Each number is 200 + 30 x the weight over the matrix's rms, rounded and kept within 0 to 999. Layers, rows and columns count from 0.

# layer 7 MLP up, 768x192, rms 0.14, rows 228-264, columns 0-63
196,207,193,192,205,234,195,229,195,244,225,220,216,214,189,258,225,259,197,196,202,193,172,189,246,199,215,163,201,212,163,256,219,200,214,179,209,190,224,184,177,164,242,212,206,148,218,218,242,210,182,231,218,207,218,198,192,197,197,151,181,221,230,202
196,153,183,210,179,208,157,191,244,228,220,167,182,168,214,175,225,214,247,144,110,165,199,176,177,191,199,158,199,233,263,205,226,234,243,198,162,206,229,230,160,244,164,226,182,217,195,215,194,203,216,164,259,162,215,169,215,240,139,225,196,161,225,228
208,251,163,229,228,167,205,190,209,126,167,179,255,234,160,197,173,181,140,213,217,206,205,234,201,230,221,187,199,218,197,146,168,141,194,158,141,188,212,183,218,203,166,150,137,177,155,155,194,236,212,234,227,211,238,156,207,232,232,249,231,207,168,190
184,166,229,202,183,233,204,240,129,203,217,195,227,214,177,256,218,192,196,215,209,164,177,189,211,217,236,213,173,180,175,236,228,213,201,180,194,188,173,221,196,273,227,185,193,221,231,202,198,143,206,166,174,189,198,224,164,173,159,228,164,212,223,166
138,166,191,161,208,202,154,200,178,194,191,174,164,237,152,234,183,230,184,219,206,228,214,221,215,209,180,133,215,116,210,198,271,163,216,245,191,186,230,185,198,160,159,189,198,199,192,195,156,158,225,209,196,212,177,242,156,188,165,200,200,196,233,211
156,216,205,192,163,248,203,120,171,147,237,190,196,229,253,228,195,210,247,195,236,152,207,165,148,163,160,257,145,272,244,159,238,142,246,203,231,209,169,205,155,211,167,206,212,244,253,175,167,169,111,204,187,147,249,205,159,204,254,168,167,250,196,210
161,244,213,203,180,207,203,186,163,239,222,217,222,198,245,234,212,210,222,230,180,280,205,142,138,194,211,238,175,205,207,207,174,188,199,171,277,243,198,181,219,151,227,210,193,160,195,167,213,185,168,226,208,221,227,161,218,227,189,273,190,206,271,224
234,214,221,216,218,205,155,219,186,243,223,228,159,183,193,204,192,231,179,230,229,186,170,210,239,177,198,134,171,203,235,241,195,209,210,182,246,218,142,226,236,173,236,191,221,175,224,143,148,184,149,207,183,196,215,218,181,210,187,243,174,217,130,165
201,182,198,156,185,217,199,180,200,230,226,188,220,221,214,186,149,185,177,160,190,162,148,192,224,128,147,168,125,153,252,249,195,234,192,204,234,191,186,182,174,218,241,193,218,197,211,138,164,182,187,240,137,110,212,240,195,227,146,217,144,244,186,215
161,181,185,155,186,188,194,186,207,202,233,211,182,200,196,183,208,188,226,204,207,141,173,258,198,183,217,171,159,149,231,222,201,248,258,211,140,151,205,204,229,182,215,203,126,227,162,161,204,176,252,218,159,207,183,189,161,175,280,182,133,180,162,257
179,227,174,235,205,221,195,263,185,206,170,148,134,174,169,213,219,192,175,242,267,207,163,158,187,192,196,193,197,201,135,166,145,194,206,193,200,210,180,187,168,192,216,184,293,177,173,189,221,250,216,228,246,195,202,180,177,237,217,163,160,181,210,168
217,231,189,157,135,219,130,218,195,198,271,138,215,186,224,209,198,237,178,222,141,244,234,208,199,187,178,188,174,204,171,177,205,250,240,190,188,209,199,207,179,219,233,236,221,168,251,256,212,226,206,167,224,194,209,224,162,215,212,228,161,145,172,186
162,203,177,236,228,193,221,229,184,207,206,189,167,200,234,185,239,231,197,242,199,184,199,215,184,228,186,180,247,216,205,174,209,212,201,193,170,224,204,170,204,146,187,190,208,201,177,189,231,164,186,184,199,209,225,236,204,203,189,208,137,225,189,208
233,188,205,170,255,163,193,173,173,207,195,195,247,197,185,194,191,174,248,223,221,170,236,248,222,237,177,253,211,226,213,211,237,167,188,204,201,151,213,164,220,189,175,160,167,165,171,199,211,199,257,228,170,232,153,188,252,214,191,210,182,239,232,199
133,179,209,252,223,155,224,146,219,219,163,211,180,167,183,165,171,187,192,165,213,198,163,195,209,140,224,214,175,212,171,193,216,181,220,154,234,174,245,228,217,170,207,142,205,193,182,247,167,135,242,258,132,183,195,214,161,212,192,168,211,242,184,253
200,245,234,173,172,206,257,125,215,290,142,181,156,229,157,179,181,177,184,154,172,171,183,204,141,201,210,208,158,213,193,203,179,213,218,171,213,240,204,213,242,231,174,170,208,242,206,187,176,216,175,186,228,212,177,204,188,204,220,215,210,218,228,159
165,232,260,195,190,236,159,199,166,190,185,175,179,187,191,144,214,197,188,173,209,152,215,236,220,161,173,258,180,183,129,178,217,213,225,189,219,219,173,196,226,207,194,180,156,170,202,288,137,162,205,191,221,189,211,208,218,179,246,265,166,218,223,205
193,211,167,161,205,217,205,235,263,191,248,178,184,248,170,228,207,174,288,160,193,224,218,201,237,204,238,206,213,166,221,227,218,233,218,178,195,213,169,214,214,223,201,166,170,242,204,199,237,195,281,162,224,190,235,193,176,271,215,234,189,178,171,250
230,239,178,188,174,185,224,187,205,200,205,212,237,200,190,253,193,156,208,223,213,193,151,178,181,280,184,217,232,160,202,211,221,187,160,206,197,178,201,182,170,172,199,244,198,224,175,191,191,228,226,189,216,208,209,185,206,150,186,203,240,185,168,213
132,144,191,192,227,193,185,173,219,200,175,187,217,194,200,158,174,175,183,225,245,276,175,204,164,206,213,258,162,243,179,216,183,212,162,179,194,213,227,253,214,169,140,234,219,237,159,198,218,222,195,161,241,179,214,202,211,241,197,196,242,161,210,224
186,201,203,221,196,234,199,223,165,182,211,200,241,188,237,208,212,181,257,231,198,226,276,184,171,210,239,199,205,211,162,217,223,200,131,230,216,172,244,177,183,173,205,186,174,193,235,216,205,191,170,212,202,196,174,172,229,239,213,160,242,130,179,222
205,217,189,218,117,192,206,163,219,187,194,190,148,201,230,188,234,215,210,220,217,194,225,198,175,221,200,245,204,169,144,197,229,180,207,201,203,180,174,189,203,215,182,168,256,229,234,223,168,187,198,176,239,231,217,182,193,237,220,165,133,207,220,173
255,201,201,165,192,194,143,184,247,126,245,194,186,176,191,167,223,186,191,195,171,189,185,182,159,203,169,217,202,226,218,233,198,222,165,171,164,216,196,216,227,239,128,198,169,227,198,246,203,235,157,213,208,159,273,213,187,148,189,159,195,213,156,141
226,173,190,175,211,195,206,193,207,212,169,232,234,186,210,223,217,214,216,200,164,211,219,173,196,204,158,184,198,260,186,203,164,195,175,229,181,172,173,207,209,184,201,237,219,179,223,262,158,173,247,224,194,205,215,214,191,195,198,196,195,214,241,156
173,181,185,189,174,213,245,217,192,220,214,200,205,160,183,186,214,205,159,225,222,167,180,152,193,243,240,207,170,201,195,239,188,151,205,202,210,209,268,237,187,248,214,185,212,275,212,200,191,169,218,238,259,189,179,184,227,169,184,240,172,211,215,193
176,169,125,110,191,232,224,165,200,167,210,196,163,201,214,213,238,240,161,235,170,218,253,189,142,208,202,177,203,223,249,213,212,188,201,223,137,224,201,161,222,237,182,182,156,283,252,203,179,245,190,261,250,184,169,196,202,229,219,160,237,289,206,237
214,170,206,206,226,175,205,227,162,243,167,243,173,258,189,215,217,180,236,166,188,205,213,230,248,216,233,245,216,153,190,222,181,175,221,183,160,194,210,253,189,246,244,189,207,244,250,190,230,244,192,220,240,214,209,229,225,158,173,193,181,197,226,171
140,213,197,247,223,172,167,189,191,185,208,201,178,183,205,159,230,170,242,234,241,154,242,220,177,180,169,229,180,165,234,222,209,194,185,212,167,260,166,188,238,165,200,240,168,234,210,137,225,207,200,214,223,171,160,247,195,246,197,167,182,164,194,158
215,179,256,193,182,229,167,118,183,185,188,191,196,198,217,172,149,259,195,142,211,215,231,189,223,202,147,211,233,201,223,144,211,210,178,228,214,166,180,203,233,228,165,177,169,175,194,256,184,222,213,192,210,220,247,222,168,216,200,188,228,166,187,196
132,203,198,172,197,185,213,249,187,204,192,121,215,229,189,236,183,187,212,204,189,228,249,208,182,249,224,159,223,233,153,216,107,167,171,207,192,240,219,246,158,226,188,208,190,231,149,200,193,181,161,230,216,173,244,152,231,183,260,205,197,225,146,214
175,163,226,168,200,184,228,231,190,165,270,130,193,212,178,261,240,163,224,204,168,159,222,186,213,218,247,159,198,135,176,196,195,174,168,207,257,205,176,205,205,221,151,209,205,218,197,203,151,226,201,146,185,215,226,215,192,131,188,189,225,181,173,195
227,209,198,191,216,186,211,192,188,254,247,196,221,198,206,185,244,223,219,250,137,153,156,182,160,186,232,220,174,222,140,181,193,227,231,249,169,231,161,225,209,161,210,136,243,235,179,228,186,257,221,206,158,225,209,240,176,189,220,194,256,199,216,213
183,162,146,274,162,236,229,182,164,213,227,184,218,262,213,196,229,231,236,257,209,192,213,226,242,187,246,182,195,227,163,192,193,211,174,222,225,184,200,219,252,267,145,233,268,217,273,197,212,210,196,134,204,160,212,197,262,118,191,174,207,153,197,213
173,203,218,176,205,185,124,209,156,211,201,194,242,237,194,214,215,181,231,153,208,213,170,230,245,201,236,148,166,188,230,202,186,240,187,165,156,234,221,200,210,252,192,217,197,158,183,173,216,213,199,189,196,161,203,178,168,229,176,191,209,207,208,212
175,168,171,211,183,268,225,249,216,220,164,215,198,272,193,220,199,202,223,193,228,217,215,169,231,197,195,166,288,182,219,199,221,227,196,211,178,228,247,223,185,208,184,195,176,209,210,208,172,205,197,189,222,196,210,216,157,196,184,201,231,250,218,195
158,196,167,184,193,224,209,248,202,171,153,217,204,176,207,155,226,148,203,202,257,244,218,183,200,223,211,197,184,213,153,214,200,143,170,231,138,139,197,180,211,197,133,225,184,135,149,197,192,199,186,181,218,172,201,217,207,197,214,181,173,239,176,178
163,211,150,191,200,170,222,181,161,226,248,192,161,173,169,182,227,218,203,187,196,154,162,235,226,162,181,233,209,232,193,119,211,207,217,235,227,158,153,145,192,267,205,200,146,181,130,171,242,239,181,122,212,221,185,183,215,241,207,209,218,223,215,171
# layer 7 MLP down (transposed), 768x192, rms 0.106, rows 228-263, columns 0-63
213,182,188,215,225,230,164,227,222,221,207,194,218,139,209,225,185,193,206,217,208,215,239,219,217,150,178,161,202,226,177,176,232,234,201,172,194,169,233,186,144,240,232,191,217,191,161,147,178,244,216,211,240,151,212,223,217,207,168,159,178,191,146,147
186,239,161,198,148,212,225,165,229,185,272,235,140,223,168,172,240,283,170,161,140,231,180,220,230,186,169,167,177,161,221,142,212,192,212,171,151,221,205,253,222,132,186,220,225,181,264,224,198,150,201,176,143,190,197,154,185,117,193,196,250,173,225,198
191,160,167,190,204,235,195,201,211,202,169,212,217,191,208,205,203,175,236,190,223,193,199,164,253,146,211,224,225,145,177,171,146,204,204,277,267,165,118,159,215,180,187,185,253,172,153,191,218,166,213,187,283,230,174,217,212,229,170,230,204,187,142,206
151,171,200,236,223,165,181,219,196,178,200,222,216,192,209,203,232,185,223,225,281,171,212,206,205,209,200,190,199,160,238,138,252,193,244,195,227,237,229,205,178,167,242,195,203,207,172,157,227,218,227,223,172,173,205,232,214,224,162,206,191,215,194,224
152,189,199,188,192,170,195,207,202,233,240,204,193,236,175,214,184,170,150,195,207,228,223,207,212,211,209,249,239,251,199,165,189,195,216,241,233,155,207,166,185,277,154,223,211,196,173,248,160,237,179,204,185,180,167,162,265,237,235,186,134,217,182,188
222,186,243,136,238,221,192,207,202,158,233,163,189,230,192,184,251,192,190,234,163,197,191,220,183,166,216,263,191,136,217,155,204,194,220,228,190,189,242,143,216,152,160,167,214,216,146,199,181,243,177,203,171,177,217,239,151,181,206,225,194,249,213,165
242,200,267,193,228,212,169,233,246,219,180,231,199,202,208,198,202,230,233,193,220,161,249,183,232,157,235,193,207,239,248,229,211,215,188,176,171,195,223,192,213,162,244,197,160,184,160,157,256,167,210,215,204,227,134,251,176,177,178,191,199,258,193,177
191,170,186,169,212,209,205,192,239,233,226,242,160,192,210,228,202,235,201,208,205,142,184,230,218,164,222,121,222,220,205,232,179,202,196,218,244,197,222,241,227,184,239,230,183,201,211,169,168,247,213,212,174,182,229,237,142,240,216,227,193,159,169,167
243,205,205,196,189,196,185,203,197,210,246,196,205,156,179,268,151,229,189,181,176,245,198,185,197,163,216,193,153,199,237,198,211,168,229,137,236,188,229,203,205,258,290,240,182,219,197,164,221,232,178,187,196,216,191,212,135,247,219,226,201,179,210,169
262,238,182,203,241,213,203,174,184,243,248,188,191,137,219,197,171,222,194,219,213,244,135,244,203,228,153,146,168,202,140,196,212,127,265,194,210,244,147,207,222,181,222,184,224,224,184,222,216,225,224,192,262,226,228,220,222,198,172,219,206,221,152,238
196,215,155,186,212,186,186,199,176,203,159,154,176,183,157,202,235,180,206,181,211,210,175,209,160,257,224,194,192,186,172,158,116,190,181,142,209,222,190,245,191,260,208,159,185,154,166,165,143,221,239,205,177,210,195,163,193,191,201,180,222,192,212,213
234,196,209,188,130,233,156,243,234,246,167,220,207,234,202,199,173,189,184,173,133,238,214,213,161,151,215,161,196,235,199,181,219,220,227,184,173,181,221,203,191,253,210,222,301,211,218,219,209,211,132,214,221,150,243,204,186,227,134,176,225,193,165,169
186,207,187,189,186,137,166,231,253,222,219,165,175,192,243,221,178,239,159,116,192,177,219,217,247,173,195,232,192,207,171,197,239,236,193,213,191,210,216,173,192,191,149,224,145,194,232,190,191,182,174,169,242,202,214,178,168,184,212,208,236,193,134,195
213,173,175,190,202,172,230,159,142,175,214,214,230,185,185,214,166,200,193,273,233,214,233,147,237,146,181,241,131,212,199,187,189,219,162,174,163,222,210,206,197,238,172,196,154,176,239,228,137,210,230,120,176,235,187,171,215,227,225,197,207,208,209,194
193,206,200,147,171,265,169,185,271,171,158,202,219,241,206,200,187,160,204,254,212,188,206,157,164,234,222,217,226,227,182,178,174,208,176,173,218,169,171,272,155,188,127,229,221,194,261,211,221,169,135,206,212,230,186,178,160,251,192,169,161,160,194,181
218,186,213,243,223,217,227,219,170,203,234,166,206,170,169,207,162,268,210,250,209,231,256,173,153,218,240,179,137,199,191,189,158,271,199,182,140,205,214,195,196,157,211,224,217,204,206,211,196,223,211,184,169,191,221,180,218,167,211,198,213,191,210,171
179,219,156,235,231,214,201,201,213,185,230,163,176,197,204,176,249,221,220,183,184,182,194,199,211,202,199,165,158,164,238,187,222,233,172,224,177,200,274,221,207,167,212,181,179,198,235,204,222,210,204,188,211,221,148,201,209,198,158,211,175,165,200,152
237,159,138,183,191,198,205,174,151,211,227,184,203,268,187,214,143,156,208,231,219,183,160,213,181,138,226,175,197,198,127,260,187,212,240,212,216,200,209,127,182,235,128,240,199,206,236,152,174,227,206,179,160,180,190,177,186,216,228,183,227,135,152,191
181,218,206,196,209,208,205,222,225,209,236,187,173,231,231,250,151,193,202,163,176,156,166,212,207,206,192,174,234,233,191,206,188,248,205,178,223,210,179,183,167,248,225,260,169,248,189,183,215,210,209,179,201,208,198,238,188,191,173,156,196,187,203,210
242,200,167,230,243,227,212,224,215,143,195,216,247,200,205,212,150,210,205,194,201,198,238,200,190,217,208,195,185,143,205,165,248,196,215,201,220,206,213,182,164,99,204,242,218,218,225,193,173,190,226,248,205,194,179,191,210,192,251,165,175,188,189,145
172,202,200,163,149,192,220,214,225,193,177,213,236,215,219,219,196,217,150,253,207,188,182,229,184,257,154,200,235,224,229,219,209,188,239,206,182,161,162,262,216,133,201,209,174,233,201,172,172,205,224,188,192,192,166,196,205,160,188,208,183,170,180,185
231,226,177,194,172,178,190,204,200,157,178,229,201,202,215,168,188,246,231,243,182,169,200,198,155,218,156,195,154,207,168,222,157,191,166,257,205,151,190,258,196,118,209,205,262,203,208,226,177,171,180,209,194,212,187,177,214,192,229,203,167,218,191,191
207,186,219,209,174,209,152,218,221,168,226,160,204,187,205,161,197,156,189,173,155,196,166,200,207,223,192,193,245,221,235,255,173,153,201,145,226,196,213,215,211,282,234,195,246,216,210,188,200,217,190,194,159,180,230,193,239,166,194,232,197,216,224,185
203,236,134,247,219,184,193,166,232,173,239,176,173,186,194,204,231,172,193,227,180,211,166,203,159,239,195,207,208,179,228,199,150,170,249,211,171,233,175,184,207,114,213,208,195,232,189,231,178,180,211,194,200,182,201,181,207,191,204,192,165,219,154,220
251,228,177,147,230,190,189,198,221,195,222,181,206,215,197,227,173,219,202,164,210,231,185,181,155,214,201,159,178,234,194,162,190,200,213,224,226,207,191,224,178,115,192,241,246,149,219,188,247,243,191,189,185,214,248,202,211,196,143,196,161,217,218,199
168,199,183,175,247,187,258,221,214,213,174,199,212,253,230,171,221,190,204,207,205,191,278,183,169,227,161,229,218,210,202,183,266,165,200,157,211,238,131,199,190,272,255,219,216,231,140,193,268,252,191,195,209,152,256,190,223,232,212,194,205,210,169,229
218,173,221,188,239,242,214,201,213,157,221,216,186,211,198,210,198,182,198,190,170,194,207,237,246,205,215,237,219,191,203,219,178,260,266,236,218,188,200,185,210,194,216,205,138,183,202,191,219,147,180,213,220,190,279,192,215,203,256,250,167,194,215,246
224,218,248,149,257,214,191,190,171,197,178,185,239,181,203,140,211,223,189,167,175,219,178,197,206,207,232,191,180,209,117,187,208,174,227,172,201,190,271,158,181,247,218,168,208,160,252,266,192,179,209,192,188,249,248,167,164,189,230,245,242,262,177,230
252,227,177,195,140,168,192,182,156,187,221,208,236,168,123,228,174,224,239,214,235,195,197,248,207,262,216,180,205,236,186,222,194,185,260,213,228,192,186,208,182,247,149,228,196,203,169,214,191,257,194,157,153,263,141,159,153,222,157,178,237,176,164,189
173,176,183,251,237,203,186,217,175,219,187,218,201,203,216,243,259,239,202,279,191,171,145,165,278,230,220,167,200,248,197,225,219,163,234,240,205,219,217,146,215,280,166,238,166,173,180,253,205,188,197,186,169,225,226,203,230,181,273,199,220,172,242,248
186,224,198,200,203,217,191,147,218,186,234,241,143,202,185,140,219,153,194,272,219,159,167,199,222,232,220,205,260,242,189,198,176,171,182,193,220,237,159,151,193,177,168,257,243,223,222,208,123,233,231,151,197,216,236,150,200,187,176,257,186,184,254,190
145,276,174,221,202,223,216,179,169,204,224,206,210,199,141,157,178,157,234,182,220,181,165,206,188,189,229,209,234,155,232,189,208,153,212,199,229,224,189,231,181,210,152,157,227,199,232,145,204,182,179,199,211,251,181,200,216,210,215,227,187,217,215,170
165,217,164,191,225,253,160,198,244,212,210,188,156,198,191,195,177,225,185,170,130,197,274,198,223,194,160,202,217,212,205,149,142,198,219,138,149,251,269,226,178,216,165,237,224,195,205,188,165,197,177,209,172,197,256,190,223,183,192,239,159,194,215,153
244,224,193,206,176,151,193,157,160,202,177,172,235,181,189,189,192,187,163,218,199,206,240,161,154,172,212,194,214,183,164,188,191,160,159,211,173,216,231,266,195,147,179,181,249,215,208,235,225,180,167,183,223,188,200,200,214,174,209,200,188,186,223,210
177,146,235,203,200,186,222,213,246,205,214,195,183,211,178,179,183,175,191,204,174,172,158,211,170,146,215,202,200,194,187,198,188,216,232,244,168,217,180,167,178,220,206,217,223,200,174,234,235,212,159,172,173,209,147,211,159,248,200,192,201,198,170,222
164,204,215,219,162,173,182,185,219,217,226,190,235,179,182,174,206,203,189,164,241,199,227,203,137,236,181,193,263,124,210,204,172,237,257,228,197,237,189,177,226,185,192,175,136,182,176,208,222,208,223,228,200,145,166,213,154,202,214,197,187,169,217,253
# layer 7 MLP gate, 768x192, rms 0.14, rows 229-264, columns 0-63
214,208,200,237,165,258,172,234,189,271,197,185,170,201,180,203,206,232,206,185,186,197,243,210,179,207,254,235,162,240,214,162,216,204,200,197,179,190,180,231,135,211,182,184,181,218,161,180,210,232,222,188,201,204,180,206,210,171,165,152,193,218,196,196
204,182,196,180,267,216,194,237,187,225,199,223,224,181,186,209,215,240,251,182,215,179,234,198,206,139,247,168,201,213,229,201,197,216,248,210,146,156,192,208,256,199,228,183,209,193,169,206,211,232,169,249,193,154,247,207,180,140,157,203,178,209,145,217
163,219,243,125,188,168,210,197,174,177,199,229,130,205,185,243,152,194,255,210,206,195,211,182,215,239,214,193,187,190,181,186,219,198,242,189,231,160,218,252,247,181,192,225,180,182,185,260,217,169,215,211,189,216,222,201,172,198,164,136,240,188,208,161
156,174,215,181,183,203,186,225,237,193,201,195,179,136,196,173,167,139,295,139,233,212,199,170,177,216,175,163,189,169,102,187,190,161,148,176,173,206,211,199,171,198,188,217,173,168,205,210,193,154,196,151,205,199,201,213,184,223,161,190,225,169,212,245
188,191,203,182,199,179,192,156,229,208,190,186,228,153,188,225,224,173,226,173,173,189,225,215,201,145,218,154,166,152,204,142,204,237,169,256,228,151,216,198,218,155,219,261,223,149,184,194,211,186,173,230,238,221,188,181,201,218,208,223,194,178,166,266
185,187,181,181,197,207,225,204,208,240,210,196,215,204,132,190,169,214,242,191,220,212,187,196,219,228,208,234,200,207,159,218,216,235,202,225,201,170,240,232,192,153,218,291,166,213,212,217,193,165,195,180,213,177,209,224,188,169,175,271,149,195,205,234
169,136,198,243,219,176,193,202,203,196,200,184,210,217,182,172,200,173,188,162,194,197,213,192,162,156,209,175,139,251,210,219,242,224,240,222,211,218,141,140,189,201,183,145,216,197,245,233,197,156,200,182,167,206,231,198,208,192,190,124,176,262,206,205
275,209,202,188,204,194,164,275,222,226,109,186,244,200,209,216,142,191,199,207,216,137,173,177,195,170,215,214,192,169,198,231,223,215,195,178,211,158,183,203,172,237,200,197,198,238,239,187,223,191,181,216,151,215,194,237,194,257,188,230,200,212,194,210
204,221,231,155,185,202,270,202,191,186,174,183,190,185,176,213,161,308,225,194,260,169,240,198,203,159,172,260,234,190,260,186,189,241,168,241,204,233,219,237,167,221,223,269,223,223,231,235,176,182,197,264,208,194,196,181,226,171,218,143,232,217,200,227
174,177,198,174,185,200,175,206,219,218,189,190,187,186,216,232,178,189,163,228,214,223,180,215,186,222,167,210,246,208,219,174,218,257,182,154,171,190,203,211,218,153,194,138,243,206,251,182,208,268,157,189,238,226,178,233,189,250,114,184,227,178,205,174
168,266,214,249,207,179,215,210,202,202,237,234,107,212,174,235,238,243,124,196,152,193,188,212,158,188,205,120,177,219,204,195,195,200,178,188,242,233,175,219,177,150,255,211,237,221,216,125,244,157,191,178,189,149,157,177,174,161,223,232,194,121,159,160
185,205,203,190,211,189,238,236,188,171,191,175,174,242,179,184,238,205,199,190,209,217,215,161,182,180,222,216,230,183,241,197,249,223,196,185,239,194,218,218,231,181,222,281,236,160,194,218,183,205,223,226,192,236,176,253,193,177,152,211,189,245,211,242
176,198,165,236,226,207,221,197,222,206,198,197,213,207,190,182,220,163,162,256,155,179,146,229,136,242,205,196,229,204,190,154,215,224,202,197,196,195,193,255,202,194,172,209,199,212,191,216,236,117,212,209,184,214,234,226,183,157,155,229,199,208,244,175
199,208,171,185,249,159,225,232,208,161,193,151,158,150,167,243,196,226,198,150,234,246,213,189,166,179,170,213,206,208,215,162,241,206,161,165,165,185,112,241,194,191,231,223,211,211,187,179,165,237,185,196,203,186,244,180,174,253,174,129,243,236,144,232
190,230,156,150,234,196,170,229,218,178,209,216,192,253,268,157,243,182,159,175,217,127,172,203,230,186,188,208,143,231,196,208,249,170,224,180,189,170,230,176,228,223,204,163,128,166,167,242,183,211,224,164,219,230,237,232,200,181,183,189,185,205,194,232
206,194,173,165,195,184,186,199,188,236,198,218,211,191,173,215,189,182,164,177,186,223,194,223,147,203,221,131,205,212,200,207,238,213,233,190,221,203,160,250,173,232,168,170,138,168,228,151,244,205,162,234,206,187,191,230,246,235,216,214,151,227,176,166
228,157,200,172,226,226,199,235,200,207,145,211,187,285,219,217,165,173,172,227,202,227,178,201,195,241,189,250,173,181,222,218,183,170,251,142,212,251,217,197,131,233,233,249,165,183,206,191,224,252,184,210,198,236,201,160,237,167,206,268,202,222,256,193
215,237,182,203,238,194,217,233,208,214,186,165,228,221,212,206,186,192,222,177,201,219,202,226,205,206,166,191,212,230,155,177,248,199,205,197,214,233,169,192,201,229,160,232,192,208,204,168,194,211,204,203,175,211,214,203,210,198,219,205,224,192,187,170
246,183,169,147,172,226,154,208,196,189,192,136,240,184,177,163,168,169,232,205,139,169,287,207,227,235,213,176,198,149,195,210,195,220,248,178,194,160,198,149,187,218,244,251,183,204,214,270,213,186,169,276,201,201,226,231,135,205,264,257,279,190,216,180
192,196,163,128,158,179,206,211,253,189,223,169,172,186,195,212,202,185,147,202,185,193,183,237,119,243,178,245,201,205,188,172,159,212,216,117,188,169,186,230,236,177,209,211,165,128,182,163,163,196,227,205,239,160,175,222,231,144,142,165,164,177,222,131
199,205,231,210,209,197,221,239,219,198,202,148,152,210,223,224,197,220,192,195,222,197,240,174,162,142,194,191,223,192,148,161,212,190,210,181,201,193,207,173,184,218,180,224,179,197,256,185,224,229,217,197,206,198,208,217,229,179,233,235,203,214,188,205
190,199,230,233,186,168,173,183,254,235,204,181,165,227,230,168,180,185,173,211,171,218,192,222,198,240,209,218,170,199,218,227,261,207,179,199,214,210,221,180,231,248,183,159,196,161,221,195,204,221,196,236,209,166,203,247,224,227,236,181,204,257,228,163
144,157,162,220,187,202,196,234,244,196,171,184,211,254,180,172,182,198,223,206,223,182,166,225,197,181,212,181,176,203,187,220,247,183,196,185,205,257,205,215,206,281,243,162,178,201,189,195,233,216,174,189,194,180,223,198,204,189,207,203,191,217,218,201
179,243,216,212,153,204,171,279,164,172,198,191,245,198,166,167,226,185,202,187,173,252,228,196,175,197,262,252,162,199,202,160,186,156,224,164,187,200,239,172,204,260,217,169,197,188,217,173,201,134,187,152,201,205,186,158,198,235,239,180,211,197,206,143
210,225,181,214,202,159,172,116,215,198,149,231,240,255,189,221,245,237,210,228,195,198,162,249,193,223,155,250,166,187,195,184,164,215,232,150,200,182,190,177,138,178,194,216,156,169,190,188,227,188,213,256,180,176,209,179,234,225,173,225,161,161,185,216
202,219,226,187,231,264,181,177,239,138,148,150,213,225,139,233,204,235,225,178,201,175,135,174,216,210,225,179,208,166,207,193,216,200,205,222,218,205,148,226,178,193,259,235,222,183,210,151,134,250,228,212,200,226,225,227,243,250,189,227,191,183,251,216
146,228,194,243,196,162,224,233,247,176,188,215,169,172,184,186,203,172,193,223,183,111,202,165,144,193,190,232,215,179,229,193,211,234,171,185,193,282,172,264,203,128,219,238,177,249,130,112,209,281,193,206,241,127,161,229,224,164,157,156,185,89,292,144
274,234,232,203,266,179,205,211,230,162,181,224,203,190,233,153,224,213,153,262,218,168,171,140,227,151,199,168,209,202,204,161,214,201,125,185,146,144,260,215,187,226,256,209,273,216,214,211,191,190,191,238,237,161,209,207,191,242,177,240,194,185,184,210
198,198,227,177,166,175,206,197,233,202,199,251,218,187,138,158,221,169,210,201,219,245,259,175,223,199,173,191,149,231,223,213,164,228,193,214,236,183,209,229,178,207,214,146,264,185,229,142,161,201,173,229,206,203,207,244,225,170,194,140,171,155,165,104
167,240,226,187,172,150,172,141,223,200,183,171,202,178,170,225,179,212,147,212,205,243,195,254,139,192,161,196,178,234,237,224,193,239,193,214,205,178,220,174,158,193,244,165,190,206,193,152,282,182,224,238,235,177,167,217,251,215,191,164,210,153,206,192
187,244,201,239,205,217,197,231,229,152,147,193,197,207,172,204,241,198,236,195,191,172,165,203,212,230,205,225,191,185,221,262,174,214,210,178,250,182,205,196,188,186,164,143,261,192,157,221,180,264,207,207,135,151,193,236,160,217,192,209,216,193,218,161
218,207,192,191,223,160,197,185,208,229,234,170,156,173,230,185,148,206,184,203,179,195,205,200,164,166,218,197,153,216,223,201,242,191,232,214,226,238,227,253,205,247,217,259,194,234,246,205,205,188,214,219,233,174,257,192,267,151,160,160,182,178,251,212
205,219,190,218,200,207,223,230,197,186,222,189,233,181,221,193,225,209,199,208,208,187,221,239,204,201,203,216,169,216,262,231,173,235,194,189,280,160,200,196,160,193,241,204,151,235,228,214,241,252,200,181,187,193,144,198,199,178,203,193,185,204,199,189
162,199,237,240,203,207,161,135,121,194,173,205,185,218,170,223,231,245,203,201,199,179,192,179,150,175,239,212,200,180,190,212,203,237,190,196,209,183,183,194,145,210,213,212,196,175,156,208,177,171,182,141,197,163,254,272,177,226,200,268,203,205,247,205
228,211,175,192,222,240,221,178,187,193,167,183,197,220,189,207,212,172,210,183,149,193,242,153,194,219,240,135,190,229,197,230,205,228,203,174,131,214,216,198,202,203,169,174,196,187,223,204,245,193,239,219,185,206,153,167,199,196,216,188,197,229,182,151
217,248,166,206,190,173,218,163,168,202,202,186,236,188,138,203,207,204,212,229,223,223,227,267,223,242,181,244,163,190,146,202,188,199,182,126,215,252,221,182,217,215,195,203,171,159,197,198,229,245,223,221,237,182,139,188,210,243,228,223,190,184,224,179